python train.py --num_hidden_layers=11 --num_key_value_heads=5 --norm_eps=1e-05 --rope_theta=10000.0 --init_std_down=0.0 --optimizer="soap_variant" --beta2=0.98 --weight_decay=0.12 --max_grad_norm=2.0 --warmup_steps=200 --batch_tokens=131072 --dataset="wikipedia_en"
Each number is 128 + 24 x the weight over its row's rms, rounded and kept within 0 to 255. Layers, rows and columns count from 0. Numbers have three digits each. The size before them is the row's rms in percent of the matrix's.

# layer 4 MLP down (transposed), 1280x320, rms 0.0916, rows 651-737, columns 0-79
103:145140174132108117126098123103098101121155132105110104128120118133159134135088127129135100165154122151081094086092134116176127158174118133154178120111119150147121093127107148153101119144118128105126125145120109120135141104143163136131134103
098:132118131157154125098132122089123083181132151143127095155152133142167151119176103083121155123108135152127115168142074141058126121127127167086094144149144128119110181115103187111102110088126116119118125128153141145093140157100116169136187096
097:116131131104162131116190098106131157098205172131100107151110120123155129137138147112068127082076159156127180120122148133150130130140102097124120093110127112135102145084144139135130101089135146134179154068148178134127111131081133156132142137
105:127124128111147113094137115129111098152107123116112125105138138155119126165139123137118150139144158127109149140126183122126159148146126137106097102092143091182116148076123134114127117155126105168132154109143151161095113152156151118100155154
111:125105082096181137115149083094115104084173123106111097114110162110153122141163165163122116116120147098087159187094082117077149125139121129085100097120103130147116114156142152133139138115147117124138174120109103121124116133144116176090132116
089:166112129154140137110079123129164113150160141119127091133135157114136185115135101103109152166081155109160105138173160123088139124124126168125127122124110134134110136112155112108126098144117114128119124127154113117124126127144135059130148163
102:159125117127145116119092148117125141110135123161164108168161139106147091105134134145127148147117167102088104143178081166097054093158151149099122126170162086103115097150122126109156120087087143144155154108151127148056128116137146135152103177
104:140148137146089099097136153122077114154102120119160110096114119134104125115148078129142085109139126137095122144105089106106151134131110141125106105146140117103109106146132131142080132091131130126137101111151093113097123121132133112098143154
096:095131155137094109130125122132144141140172155111121154181146162111112138136097146153150124132139139136125138113093141141153067117162115120121137154106161102133138128136161166114132125138143129135113145174160074157087104116111091132161120140
111:121126123135135127086127146134093127124130097123114115122160161151120139140136082137110098078126125116166117121121139139112090080150124159151092172132113121113122118120173095117157117101117165136064130149121170125105124142109155111110146161
099:123118123077146155183138147136133122127155148114110133100137107143149124104145136148147071111115126125101100144115134080104115106144134150109155147169103143159171130180121115163118141119121133103121142148082109110126121155153121121105127090
099:132104120123158124094116101136152130132154167157130126125133134178128117113134123158122117142119167148175153072129107145115149103137157132166111132131101109125126102134118137136146129141122157134146152100131165125165155159127114095132193118
101:115111151149124155122124100141105129135126127106163108130153109151158136120165126126110107128132128143129097128145151128180140085145116099151111167114144148157108116084146133110143105138159152133116173117132141132163094132131061114146167145
093:118122153120106151134152104128166152134078095138130118141165181132123113109119158183142139111112124143085137178109103139113156123154133145116084131132164129120140089114151110167129125123111090114122119120078168140127081087150122112098127155
093:119140156123140120167155071132093103128080123119127097159139154107141144101151136129131125099112129139158157144122137125110113126099104125132146150181121153107135115147138133098138127137071121160121125175169116076156170101103128103113124081
095:195118114116113126125138125144127119115158118073078125163105105135153161101106140117125127133124097146173194083154143114146148131140109139123141107109134157155163172130156161122151109128176141132137136152104101140124139109133136153136145139
101:140150168112139114127087147114101137068124141077105128142146129093099139126126093124146119135130152110168183090102145120145157072158167112142134104128128133199131134097138133127163104140151148143128128116158155131114110099104111126129185103
099:127155176137177096159145176172121116131164124138157096108126138125121163127108128141118137099155128140107128148079101112151083138149104126122119122139173142135158140122149127139141150167144180150103140098116095155104146113106121142112146152
098:062084107135136125100105162118144120103133114114111144118118143102138141108137095120150178144106134163107113170144116159152137118146145157122094109172123116134082126128103137135122140103130144131150110133161126143129136116131130123137130149
098:128104122128144124119098110107116119121128118113127156123125120160134100145100096167139160089179112099137155135098113119106126179151130110145125143126157146151128152170131184145134147146108129141116168136157103117142143131120118125079104059
092:126129125150130108114135133171132132131125156110139130136159131067159170169099132106156112141117153140150140129093144082154133074129121131165131120114146125135092148142109097126097136137118144158119154121137161122112130117165183143131152122
104:127126132166111123110082105154105141113111147127082103185108149126162100081147136099104116165111075094109155119152147122110078134080128069146098141126095148165142111136115116174088119143141141119070162139145138113089140111138136088141120145
094:117082097121142142081136110189132141122096131146104148120073160130121139121136117174169125072124127139115054097142129171099157108147153127127108180139150125119135111111150124093145142164094200114132130128161134117103115102121114140182139137
099:131112112129116106137128135117153104166123133124130085156160105149096140164147169148171092147147155102133137140138125125089093116102146156091155188154115153154161115115133099122110121126136091120129131110167145150114112073134139122122127137
100:074110157115187124087148141114103139134146149125151160116131139138134102111131131118105142118120107116113108114113143105100122129096122150111145087134184147061125100172110127168149110091123089158134110131074143074150097128155109125108095142
104:124124134149179143159151155110164133137172105139125149121107158125128119134138156112142121170103125107096114174109192137079143128097152120128095136153072155088108132095131156143069100145092147119123185101120131182088133169144105113137134101
099:119125156188137121117133162165130095112181090119124140114116131138123166098102120142163133147146094098166154144107108160090117126080096173121098147130122141167158123117117140079139129117140119097063145130115165126122139066158142122083158100
092:116133117129120116111144116143138175100169128087134100122145074136076120116143113097105170127150139123172154116120132120114062116115134097138106096123130140133126158133126136111155132162147151105115129147092122120134148108127124103176082121
099:121123141135146181119108091119084149147108138111123127202105139068151116131098105091146129140109104133148135165137110118143157127117131106117134108133139123161107154053116135143128112173142142133104086072128136165141102152128163125118116113
092:116096073096145138123108113158156145143135106130142140143116173140126123130154164122128100107123141115052180114122131099131120102141135110083128088132151141121138110113143165142153136136119177138150123189142125122104103125125155163143162151
112:114130146163119130109166111165131164101092166175167148168115155117111140167156118148114133170098150109142146075131122155169146141159160137128109129150138143137137108122119133113144104103118182117136131176084160146107096119112155100154149108
096:156128127103141146132135156082138115115139125131127088103139090074125089110144156129140145148133117130123165116137130144089124145154135062124140136148134105104142115141127128149095152116136118103162091110109128121148091129156146138113139068
102:147094134142156144133139133135139149136108144103152101133080102131098111169125112095163106122106181142191164140087108117075173102127114132116149091129110127101100139141121117111130089125125140141109174135099136133167127143110123105124159136
111:117129169104131136104137125128133144104117091108105087109098137111132125154130107142140086151134117136162129129111168053180127097159136147170121144151117131140160156110129139128118107134109122123077159126134138075164146152131162152129133100
092:100130106132052089163156104151145133117110129151140130134103148101128106115133123153173149101114106178142123093163112134133106116136112101090115141101130101131112154159100107132167150122166160162168173153125099141147109093172139145115150108
089:112122166140129119187123147136127156104081111127115163133104135105131109108103164126115138178153131109113105118171091112138104091143121062148110129178133167124119136115140112063188152147146130123158130111153103140130121131180136151170103128
097:154094097132147130154126128151175137127097170121127101134137049112163104173151141079108106130118120097105147129104122164127155131123131171138106185103120149102166123160123106122138139115137099131116143100089111093124101150094117125126141127
111:103086120101152134114108100138157109123110115156141115111106126142120094133108116141113156110118078157151153144201108126159134145123154128148098098112098155088104124100094132126129099146155154097167111081142103126134100134092105115111137165
104:127124132121109162129135084195144112129166146131095145108129123137108087138120103158104155153126102144146117138131116107134121120122128126149064148116160142149140142136111140119170184127125141151129139143094142100109177109127142123153126132
101:115145108124142135140149108132132144177126123140113140150113133116110098123154136144159126117102153188114128151147124114119077095107107127136161127122109097104142130114165158104123126147107111128115121107107105115109157154127115107109164135
098:125168139083139153154134148082190160114117157115132079087129134126137141151146131117124134136116129141153181171111166163137092139142133098118079112076104139124124150121142127135113119152093137132154113146107139139098116191124137147128103139
105:105126128150093099160178120093118136147160145121123081112112096118114144135123128151146119134119129140103143116103120133113120148129146117107145174132094116160142107132111065151150106137119093116130105145159145124145128099176111089141071119
104:145116141114141147150104144085105108132122116142111148090059133113128130136094126124143095197130143131116115111126119137147172148155083113096119133119153151143144139154124106148106150141152110131161148104132137134197160122149165131088086148
093:164147124156122113147114083155092131116141098193118152157121109155121100121093095125114147122156120117123127132109066116090121102078114099121089147161118123149150080138115130181093138101123108111151129101139139096139149106142139122120132142
095:129124155118121108141124147113110143119108125084067171132118109120127143084179114124138105134120141160074117133121119149125159137171138141133132117167134128177187135136127166117107144111145152132145137121114097098134115125136097126096133116
094:133167145134142139107128132092130125144109144116103131142135148128106108153109160115154074117096149146094119117109118136138125127143144095164146121121130154147144108153122095118108088133128106128135173127129130101155073098129133117119138123
102:147113166110142146106119148114102098131128099127114093147108105128140135133172111110115086117121130131141110146124119134159118147111119067133128144133084144132151120122101110149145102122133121112125096127113118107087086097114140125148112076
100:150147136104141139126164159142147136116154167139120118142119119164094133100146153119147148125130128135121101093113111127096148136132131103146099139118144136140159152123096107106136116132090142119123144177114145120122155137143140093094117112
096:124084127156138141188155119086135143144129138143103104112116082114115104142096139099150089124165131115101164166117106102145133131114126126154138121157083143138107134173146135160110137110141100159094129090101107111118178115121141131107089147
110:112128099160142136152108091140128169120133138104139099110136117165110135145117117140153153119149111134124146159135105119091119128127108157142158096118151131108179176117135122123143095121132098101167128145123061062081119156125164121132140134
094:144128164119095111128157130139116120084122154108102174134139126167125121118091121107119112141154129132117143180126171120149169131092154109124145123162121141126117144161169091089109086142082099109110106101101088112137141126175157120135091145
111:138129097125139106111144106105128106163123154188150125101111106149101118160114119158110152111128129157135122098138187064156147137078140100164111145145140135116143118116142128128101152132121094161154122130151155134128149114151177159091149140
099:132096077141150149144113088109149152112079119119145094126138126118121110171117110143111139133150154105123139129106092152133111161107145120123120134116114131156085123120132126124073085144128156158121150130122106120138085142084164135118122118
107:116154088105117143141094156160114172136114133105118118115098131128129092124120130098097121126147137134101136142086147122160115087154124130091140092145132132132150121128106122146160120138108141129096136168119107087086136137178165111147159068
098:122134137136132138168142155119163123154127146111132100188159102112129101108134129122117171085133147115144122127151127102093122142125131130135138197174066127092153123125112109112139142106084153099152104143162125124104159140136121106180152140
091:128173138132121108161109125093117163101075121128184099140134118085123115143154148141139121104161103142105145160130122114117131118164124159117166133125164139153093113144108126118122130146129120145160148088106103169140108135061185154127096116
103:147101107135129108143135166118103169127120113126096151146156146142134161170084143113101128111092132148119143104137115123119116138113131134145095173096118158139108121147088140145099156153155127118113137118111112130124123114155160130186123121
112:138116114130153143118136163089103135134109104141114120111138132122113168118125079100106141097111105175138163115130101132194157168148115142142128102094105115134106152138109177068119090159132131129159120152099165129153096121130114117104146110
102:140142120125144125154122104148129136164163120128101106123113137155140154151106099124177146147117114081164156133145138132164142144148131146125097079156151142137165182115178173132144156169118100140108125089136106128113151084153150141141137106
093:090126156090172107118127143142134129118108117149142105131171097107107097094134119126132128105144099143079105139095157161132139110119125123147138154163089109110105105124091116100133153179145153133111125116164165133075150143085179074116144138
098:161139113119158144116186132118107132096158128149111130134128089139182155107129108100080133144135107102100153117119107155163152142108129166116104156096121161161127099115139157104130121134116095093154161175111095150146129153156084137107121162
097:118132130102088096146121124117150134188131109117140160142146128122110102170110145093136138141111112132160128143124128106115116075170116116195074130104121101170105075122144121160088142101134128122135122099132137125125102181181088139129109105
099:109129142123148129090160125097119143156141156143151092109101166132129134114131125104124133150091098151161125104165092153170098106126149127154109132107128135125130095089095135090113147103140120079111137126121108109110107117118101166117115114
101:150087090093164155111119135090104149129124134142129109138157130121081088133137145103166125125110128128137143134094155109101159154148098164139160175118125117144088131147155164133092162128149121114109164104128122057092156123123122129155125108
103:084177159145114114096124121147163146153159136123115092138116151157097137131127121152127090149153114112133139153095152128165158167102136148125148119137164088145159132111107128108142144136112120117136112160125135127107109135135113167144096090
097:114100121166091107118102130149123143098129087139094094110165073123174115148084130075127097148128127151140175147127093156127136116138172143100110104134104094125150110168123109099106139129134147131140129120119172165166113131147160135153130106
108:098164097103150112129150113147119116186164137158108119137126140094123149106144131151143174089138143169153091130151139107096137124165113156190084095153118100100137125131107124140137122087104151164146129114063168148166169184141186116115103100
099:131141156139133110139129155153102130112113174116130184119076162136157149097160145159109181076127128126107134150120089138113102128078149169156123117105115167107118102117146120125117131114170127128125104104135159094121096108150097117107153116
108:085094134118119095102134114095171145107129115079110146090118137168131089157122166100142177167109097100145105154159124151127147085085129105152147107132091135130110099143089126125160126138114141118181101102123090123128124124159159116130137115
103:195142158156134085121131153127126141118141114131106121114131085138109156140156152154134136134108102125127156153135117153156121083142106084138125101100156093107148107137059119090135103143091100142135093086085107145102107147127102143094119129
103:152116154113149105128132117148159158145114099084150117098138147127102142146132123133130144176169120146150160157123147131165092167170118096174072125159126122158078094135118151102128172135143134080102131169128117115128096102143142064119072142
106:152158152135108112168132155163141114158139077082104093152104125132126140106085163110125136136174181126108107119086142140157160140168172122126119101115149181140170107104144128132103106132118145118106108149125137134130142117143145119151146122
103:100120126133117157138125120123141073144131132182135153070115161121124154114146130136125132161112129121120134101149098121096154126139089150149156122149088138094109143107124136166116135091104112124123137123108148100108124120117100102143172082
102:104143168141150110123094117096100153130134182097121111144119126082130109131137184121139159117134120127151143139087164121098130139128115105098090118112122113125093157130088129156133159082119077133110136111086169118085106167154120186138140153
092:104080118108130151091115135148129141081116138072135098140129156097135190142150212150150115124125110154122128148168099130156079151130073118140189114104113158148088172113128101129132129112114138140127152111136157142100181151136104139161138074
104:144136130124196118113118145138122108128109130158083153154157135109139094127139166106138136154134113127112112084134174142112106122126120143095174101152134123107137146127126137106118100134135135124136105143133140091171124125128160114146144095
095:098119126175082089167071150133113051138112112110162129116186151145150123143169132148162170099120136159135068117189120133125165134123166125121124109099078097103168121099135127141125088109143134154145102146118119103116120140161104135114167127
095:133125137151099143159132179134166160107160156142115142141118106102108135140114113160117095149120126131098112070127143108129124129144080112110139095194156108156113140192137101123145134151099099126142121125143152105134105153136139130113123126
095:111149134131131136086134118129145164127119106131127155097127152106148133112139063107145113152121083148085100135094107089118131116130105099129113136116151135135089112105159149147156122145121156178108130140130111105151064146131152115148137133
100:140116136080117069143112161121110109133114129112107115143130149143097133134139136126151107135160110160099136124141119097097113152135116116172127132156146088134105103123154096118095123150117151089089135111149151160117139172113118132075134089
095:088108127140152114100147101122124139201144144105116155137158093103120157088150121125116136128127093153139169127145137124152108110112124149112140124119093146194181117161153132155124114086125125150165111057135189122145146102139103101129115112
099:144128119126143116108092111131119111125157154153114177132116130148097108138079127148135151145100145128115140121099130112130122188121115079119120089108111123153126123132128141137122101156109152135093114099117108117092096135164119151141129105
101:132118129139158126198160140138092162122145099098099132126108126166154157155144105137173179137087131154120125173075146127115128116130141135141136102133139141127144120147126141111141129162161101138130114092146090168109135071106099146124142160
109:115099162119165168174087122128153135111145126114129051120127150150101142100149177114168115091114142098126116121161119108100151148118113120100147095142122161116123137110126152132116109129110162101143105124127101153135124139136086063120140102
097:119101144123143151154141166118159150184154141127112160107158146077094119144098125132135144131107113121141124114108124096108139107102136118120120155151076127121099154081118091123155141173159176138133094118103089078145133133144118121125172142
113:123122186137150110132104127130114130158145122139127129092133140093113101141115128133097115147180121143145139111125094141165101167104177155105091113126157120110161142124134169145103075140128117099131117088079168135169122083130130142071096100
096:128146125136117111157170144100159104137103118103142121137105102111093078120126172109116134089097160176194140120113126133102165138103154190132145135119155090187111114093121117143133144140156116139138122111141105127198145113131119137107107106
# layer 4 MLP up, 1280x320, rms 0.0953, rows 652-737, columns 0-79
110:129112103160126135137100111125137114102141124128125132146120080095088088122112146087125109129123165129152123151113167131140141101104157104180148180136142070134094126132111127102101172165145179124114141122183143108095117058152144101138143125
093:169136095112102106130102111120136152162154136137127119118179145106135092114071108144137101132095162130148069180073141148150111129142145119130121122157120115147107161168120145108126158133107135142155103140171089130126137112194118156136123111
102:146095124110174141133143167152113145122140105123104109123115149088142125124139113110105115141149126153109112138090126071099123154108114144182112083174171099128113120121132143114113137157144100153126131141141066103103125152164185139139151093
102:100151090135111120120125141120113148149161157124199147120143098104104162129155096124125126145122129164114127110097099124065116105116122117140138116149109156138154098102138124118146117098133144102144159117175112127158185118146153109123071112
081:097158104104071089120166168121140129124129097118132144122132115092139120103153116103109155100102130112139143161149171116104123114105112132146141127157142185142151097095120099147099148161115129126144130139114123148089130133114104141083131121
092:157153107137106170115146147115134090106113129110112140091116097132119151107087143130155136141141128162102125139135129044109109159105157133133144122184144117163113067162159110089136136162123127155113095121126128109085080093131100135123131154
105:131154104108137150074123160133120128133106125106164114138135119073098116108140138124133095138106120119106155117140146121122130174135126130141135149123127119119120120131141125101117162143106171097153117128136137096108142130129157125149165166
101:125130201166122115106105129120136089140152090146111148104076160146121109102054134110118118114152127108128083106122141139145106134156102141158166125100143106121149153179157124135106143122129093068159144112101139165138180116103157108126101151
099:161114165113102124088086116131129088128111070111128121139116186123134146115121155170125131174140114195145133159145109169147115142078126137097153097145178131141133113118117148119123145122116130164138148135129158157114124119109158102134184106
110:110125090112122140102105062111145112129103118133146102120084093086120146102119107099110091116142134141139088123149122153097082152127113131131109112111137107121120133148151136122115112106174126132124135078153142125102093165133136088115120127
092:119095092109132106143100100153135114159164130128142153137109124139078121129088167145119136144118105163180144117136130096079048198142126091128153139114142136134107133138146097143127132120108109132104157084098136156171150134135124146102127143
099:121157149102156137118063124134113139164172099144145149113142130123109108166118114087079136151140120134137155089094139136135177091181152131114137126102133129097112100099135076139139158149138126115133111135130123102159110089138095167144111169
096:130136132119151111102135123078145139148163194141072153177093123123145116114151077111118142129098091147165118133108160139108133128126149161112152153093101152150112112156109089114117124145161177138153135145091091098162167171146157136098135150
098:113131065133149131125145145106101075163101141134129169088051112104117141122116136114119161111151097141124122116168123125160144091143163138119114126119158105130136140113149096117107123108190148141186163120091146129106097150132160136095154159
099:120116098138126124154139142127134129103114122151179184145095149143113142131143085080155181133089153124143165088105109139145149095111093116122126119114160142131120101177111129138113157155110128079144121127102159146142137132141124139147122145
104:109135127136135130134059103105143128076188082103116160143137159110149090133127108095127149119129147152122141137165144127137124118085129130147129138135149136139141114081107092132073125105164152129136097112138123135134095150129144125095102168
098:152094123160126109126139159195139140156101130137091160142112119147138087126082127103116092144117125092131154092114101139088141118139113086106136125119139121135106137153135168143150141096134158154128109171154099113116165123069146177122119115
097:210148183175102129123115143130118142145140145109133120139152126132129129137163091144093140108122076087173097104117135119115151140111166134136129155129149126139134124134127128142181114112126156109124132127120142133113142117153142160146123115
093:113089165153117108096114115114125103102165162135127110125126155123124096154119131187142098082102138159142137115134159110101115128172113154109125173069136102151139116173157166143134133111140101091126135116158098105136115128136174133121136117
100:151095120127095174120118142115118085124118091157092088122091115157154104099133173124129147108131140135148128136119118148114136112083143138095159184140136100169126131122116094103166152121184133137127183080112103147148127141134160141135109118
116:127088099148112120104150125113100123099173122144117111090098150143127113133126158128144162133109114133143137152134131099080115114104102116119148116119115130112173139127142150141108164120112160143105124158150189108146168102148065104084134133
098:084170155149122189132139114119133109131160131184111137096147115142121104126159087100126118127111137145117126167148158138132126138119110170141132138139133143120140162144142120084118125206170119113142153123123170130142106115140110130097071134
098:115094109115106158135152131099112118119134113131103150123125167132117145148080142124132196163092154134115128097127127131117108129137110095099143109095136096075089182143133114113097138097114170095124158135174130150130124122105130130127123140
100:105135166132146083101163157172096122133112146124102098171167108107185128111167188132189117107130137094124121113146140148108142152081158157096131134149114092091131159122159111131109118150136137141161122086129136157124124082065140129147140100
105:126094092146140134137112140165134144138127143113141146197128164098120172086127116141106150096095092146116123130140151145090073112137144137112090162151143124133101141119098163102151102187113142133130124086157111148074119145115163098137128138
090:100134135128113124067158117128135106124130108111097081146145155134103086086111124099148110113150125116135135122120103149132116140137120126159102102127128142120084141152076127101117142089170117133137114155128145166084136172147147109158128103
101:136107129107128144118110123109135115148092117137133154128115195159114142149127107129136104153091186154122136101136128132127131141132144126146164158093158113104154104135118144156116147050150144166112133130142158130083092134129116166118105163
097:099139123123136139114150169132146140129156093116114093129139152117158125132104105099108086102144115158134090123106147126100115133146129101131106142169098121159123103095188142167159155116101132126119096117123152116113106132096132105120151116
101:120157138119123127157127150115141098114097122103120119114118126109149126120113108083107163153115167127112111151116127148151067166159071140166146119144118132095114124112128139111106123105128101126077165132092159102120149152131137105152137126
104:118147107142100157123122112130106105112138112102138086127127121123149153130145083120108081136170141138108147154139147140142124118100142130134210130130075091140129098107141141134143116120107133142140128127092145091068086129111133109127164074
101:136086092125168135132149174156112110124158136171123116178144117120139159131108147096115167124089110160121138101115167131142184166161162122098116089124132164134147130155153135135146100113087106151109130149123134120092159163092073127096107126
105:091147135109124131123143155131150156145140112096162094120100134125134129145129161158150144097119159151149096076068161143121104110185170149159137142129134102147123096122175105137127153132138091151119123162166155124078093117114161123139132131
102:146157099115106138107109123103134116106134133112080101112115151131150105173110124112153143119072150104111091156077101118098154183112125163161089127170126102113126097140119133138140127122166128129142157104131152117116129122168104114129125130
097:082141121119141168132101078155190113130120103067128118118113171156171119093135155122117127106128130115137140126114108135152137167141129166110123091116146121146102139146125183139160147141129120137153127123178119123183136112086165121096128147
101:132120141130160121124157138105116146105140146180107158133109126148118142158159125179110119103136132150127102108117158104155135142137155150135163123121118085099111109134193159115083095145135057107098129140119123125187143125142092100153100142
103:120124091114127130124136115116120138123139091121134111095103106094106136123095178097105140136155124103155138073094151143096142155103121102098145103132133093145149100130125157126148167152138144127178128174137076169077123181103146148151146105
109:093150086153177162093131140160121093130143126105125126135088074093118143138128118105082105138076087129156127137121097144140142141100134117139103122112131139096107132140125152105127114144139127148171140106128179121113130113154150126105138127
113:103104144160073114117170105146113165110156108204091125142104108144100173098109136158132144095118136172130132136110129159161134103091150176110147150163117143118147170123155097107133117142106104121124122133170127114093128154103098147162153123
099:106150160127146111114132104104129152129104134158115135130132076084114092123138137119160126114157162141153119131102147156129074134162064122126121139063114124182115089128172152132108105111131106149072099136144112119119149142168085120119127119
105:109138122110110163125123152111147165120154093094173115127076078123159159188100118117099123178154150142177121099127097177144095089141123154121124114154110164151094131099139141109130093137130122093127137106106128086115091112125098099125173123
104:089076101127163102097136139128123085105128130076107165126097177077111139146146149167155146160101083146132134116137114128178130128093113150128180119131114085131110102124163138127099155168164106067099116113160122122100092099141136154125091133
110:182100142118143117104161144117122098132125123070105154133071093130134139142088105146144094151127134088122124152116126172157138122125142173124134120099172149128095121174145137111122084144103125138126126144132130133148111131136106058164151127
090:120119135110097087145086146096143125133109096141141077126129125137134143155114079125152159118128163115096124101145127131135102121137161112115132122147119110120134170133112118088149119054132069136142089154144103115092128158112119134101112151
083:068113132133130169116149113117157092111144147110132129114154135160106120149145143104117179125112124126087102130115124108140143184136135118148148143150103122204079089132118114157148152080109130145106099123128113134072166174111108110103154121
100:107134134112110093163112114114152114143095118145140122131072127142087165185125129149146096131080156120143127059110146151174113126151133133104120151167091117146105134149101114187165118160145106128122128130153103128159126102107123130150118125
094:129169162101157131122130135124126111123115132126134163156156122090133171122138093139105132139120129108105134141116148113124133115154115089137121137105161149121170117155143144122124156129138086126146117138122144115112123165138112136168135136
106:110132143109103097137066109101091141122152089141106133127121120138142148132119099121103115132121156104129160122118151136167136090113087117089129128122087127148151135156094185159122139105164153148126128147166118139123112141074134152112120126
097:118101176112122128146113153134134163104134088124108130163125121127134142160077131099124126107090152127100135066151054138125118141142134107124150138148125128119110150129114202101140137137114153151131122138120134125125102148129121149109114128
114:171118118161153126110187119145202103109139121093114157149133099085147109119104127120097114103142146113140065104102116120125154144142124150133114164115141132150080108122112125157111135063100113130134083090117124120109139169177151144082141077
102:152124100133148113139118162109118121157123179150136139164112175080131138105135080122145108147119136172088078117125129120131125085106149101149140146116179133139166128090100143163104115122110112135137104097131140135115075121151106124133151136
100:106151176135120148154149113102177124129135095156122112168079158130144153168156145173121123109142172132106148076156093097101184125109145108117114143119121118122072151106122171142120128111119137125095136111125110145122132115102123152111123091
093:134119192141098114092091139125138144151159146113112095157157106145176155087151138134138119129100129156141101111165156123134182113127129130140120117095156140102146146086153144099110145105104149147129123143138099121121137130152117135152126140
113:116138101064105140103104126119096156102107141131114138115152133193157123122114153182129109090188115112086124113155138140118141128138152099135116119085074137122130134133115161142109146145150178140114155091152110154109119141155139076106130095
105:110083108081105151116126135143157116138150103173184161093127100101140162118115171116125126148113126118086155114125115162151149162098155173120181088104093103117106123166127098169115131130144110143146142123107148159105102150105130138112105099
088:092117106124148118110151130143129133101161137108112127103145124118173097118103138078163113160126133140138101068116098112144115126105131130129123105146114181143099119120130110142133134102165107156074112119122101141126103134092194115142081056
098:069138091124159155161140156072158095152118126131152112165130160168143171166127117129131175095173099137148097115111104119147163152100093158170169128107117115114126143097110122112162119126147071138107134094137100153147126126140122111126092132
102:101142123131114143127146093141150132174161115145120110126143131168087127149126144154122129078126133126160135111118137123136080152143156125142128150149097120118134110157127136152182114159093130125128110166139099120126115126119143111102111086
103:154132117146131154093115095124131100113123119142099144080160138109153145174095101141107114118119124133157148098113138143106145126145117114108114129115133119121119156135105150124129146151138140132088105078137107095133126136092155153107084154
103:111117098103139182091146137119102120081122132155094167069134115131113148129118152106119115141137186108134128127081105161087115169093130096112139104108158109090146150098129128137115158179120144090139098199126127130152143144146131137136128105
103:107132176151130159087130121084119139091149163122156102117093095118130118141146119141135125133144141130108129163100126100111150126093115122138165147090124152133099119116155117112105090137148165082116117115116132110059178133115195129155133108
104:139086089129111092146105090110156146162141125108135132112109103098167120119080095111113100130151133146144107103093074095101146130147127142180105138182091129117157143129137134115140090128128125104125126148134096132135139129088119118172113099
102:102118127160117133080143140125139120141145125154150150120164153129096115166119100177139137103130095155128136133138141125209122131123121154126194122148145121146114150131145119136153106146119124114116127161137145129118091098127148083127112125
095:137151111144112149126157105122149112147136114119148102100141117147066138148146124129142136113143158102139132138074124120150136160131175172135100141132118098130133131158133119091135086171134092134142103145105130146121135108075130190149113110
099:102092151121112154090116107180104135157167142124158137108190077140125138109184100134110172136126083135119151098125129121090126144105162104110188162138155108139116101152128133147108173162151088131110137138131113146099107125133152141119126175
089:139081127137119154152112126142133139084139128121119124144170183178101084097110122148086104191156116117112120130133138145157147153135125100142150140141140147116155115126142163147126116068149114127129125122140132079127090143143105153067122136
098:152082147119146139113126106127147106151180141182173135116119154119127120105126164086090116103080113116144162112121137140146156097126124127107112124187131142102131158116150165131114142151153120133106084142104117148137138110181150111111106083
105:098124110146117115149125173125131130107125150143140160184122134155119141164170169160078150105152132116160136135107104106122115152139122155140147118133151130128147126140154103116119107135182151168109092127181098120132081115148157094091122059
095:135088097121113083102138142123166081126134153135151117144135106111140138107131099141129123167136120096126135170128121089113150164121097148111148146167077128107106162136105108144153138144161099069165148094118141126123124152128121123119128142
096:129102117120148113132134109140163116090106099114143104144094099151120147123128168162094176098109068140141120067166137101113143116166122137122167135134110082135125106109129126134130134143065157095185123085174136138108119134081148136162135111
105:126158154156133134129102128111082138135117141124101097156139174137101149109134134124126135135131110165109128131133176149116158104110085166099112151140151095122110127134114110125098120095077138144174112122136111154144145157100109104121111143
106:103108130148126132099127190121093158120085158131140114099139132116134128168134108110105110123095082130158134128128148155107150168169159128107156141123108133147119110166133128105093198137139144147101147160116137172145119123122121141106119116
106:157139131113121083151137119135090144113179146105142098131142100161143153105124153124172114157140140123159129123106109092119136138147172104147109142136155132117123102171113128088137117149120141139129117089166111136126112177152136139149112141
092:077151109108116152122153187115123141089100132057132134110130159132117107126142135129131144137106121126112119114143126093084170147077107138111146143135130131154119150158127129201200145123093175139090140106132123154119116109173168099104153123
097:131164148106125095150118142130110071152092131134112117067149139144115101071154108109153184132114135086134109092119115123140138141138087147146132123104138130114180110131111146108167139134141141127110120115130101160134120176141143123122091134
101:106121093101134137081134111105182141134120159115126153130158119121162125148112089138142110183154118138145100137110171154111113139129110105133120124160097128137140186117158118139141119139136108126115144134157152115077135128127094102167128122
099:118116135122081111150153138112088140142095149124106131114138118117125080152083134150138128119091072141120103112112087103161136124156114134171123160138169133131106159085135105177133150118123133123125125141145156151172127085149162106101117146
093:149135104103114107087143114138098126112126112123142102141139163072161114122151156189179111128173129128146152142125105120141142136111151124158162173164179117133113110162125129117142115084196147101151131125152097107150106093122133143144158109
095:130084107141144118127162120137112105088167141141168121159139137148154139141120127082113146120154128137122139073164098118112105116115142130161112183117147125108132129116127149116130084135155132162120111164159130144125145138168184154108131118
096:113098142153123144140104165118143093123099081123140153144133115135133058144105137118123131116110097138114126142124157181135130120169154122107134129143101166157086130156138111129122095101146116158146106158114172118135091120158106132090153123
101:111176145142149195136136117110143152133142139112162109149138086113111147163141107078152118088121142147115099115088149154113142122138130143108165073125090153118147138160102094130112167181127165133109114176139094099075100131131143144160152119
103:145113103148202114103076118145118096078136148110136166122161119140135169130131093095123136141167149108130160133145159106112154112155127145115138126140133090131082100137091140098116123102137166165137137105151112107115094129164148167115143092
105:113072132091139159135129154138128098118180126124115131144109138122136170140168131110093141146108109109135102153147098115142131117183064142152134142112157148106176115140085138125145154127108116147124059165146148152156143112117120108151113110
115:148148137112115107130160164099171081138159121126147104151119149101152120129116116138135081138063118104091095120151149110120156120116140136153109087104160111126105096164139103108137087124127116100097146114133125170145127155113099135131092093
107:121169123161133074126116125138117107138144096123123118155112119120114134117111125129151137104099119147166112100069139115169144119113114099156121141161137130152143066128107114192135125126123176108138166135176143155114107146147105134123112102
103:164157151113090135127160112118121117103137155117112158149114141140157135119132135110153140175182143093127120098130130118129110168147092109129110188146125153163158128099105151161138134131130137109126133147143135165117084131131153117146134081
105:187141124145131132125109115143116131138170146145100190098153138203111158188162098140094115124144138133123186125133142098124110106108111145088159127119113164120146177141067110136107102111113140106142128161074141128119129131101137118141153116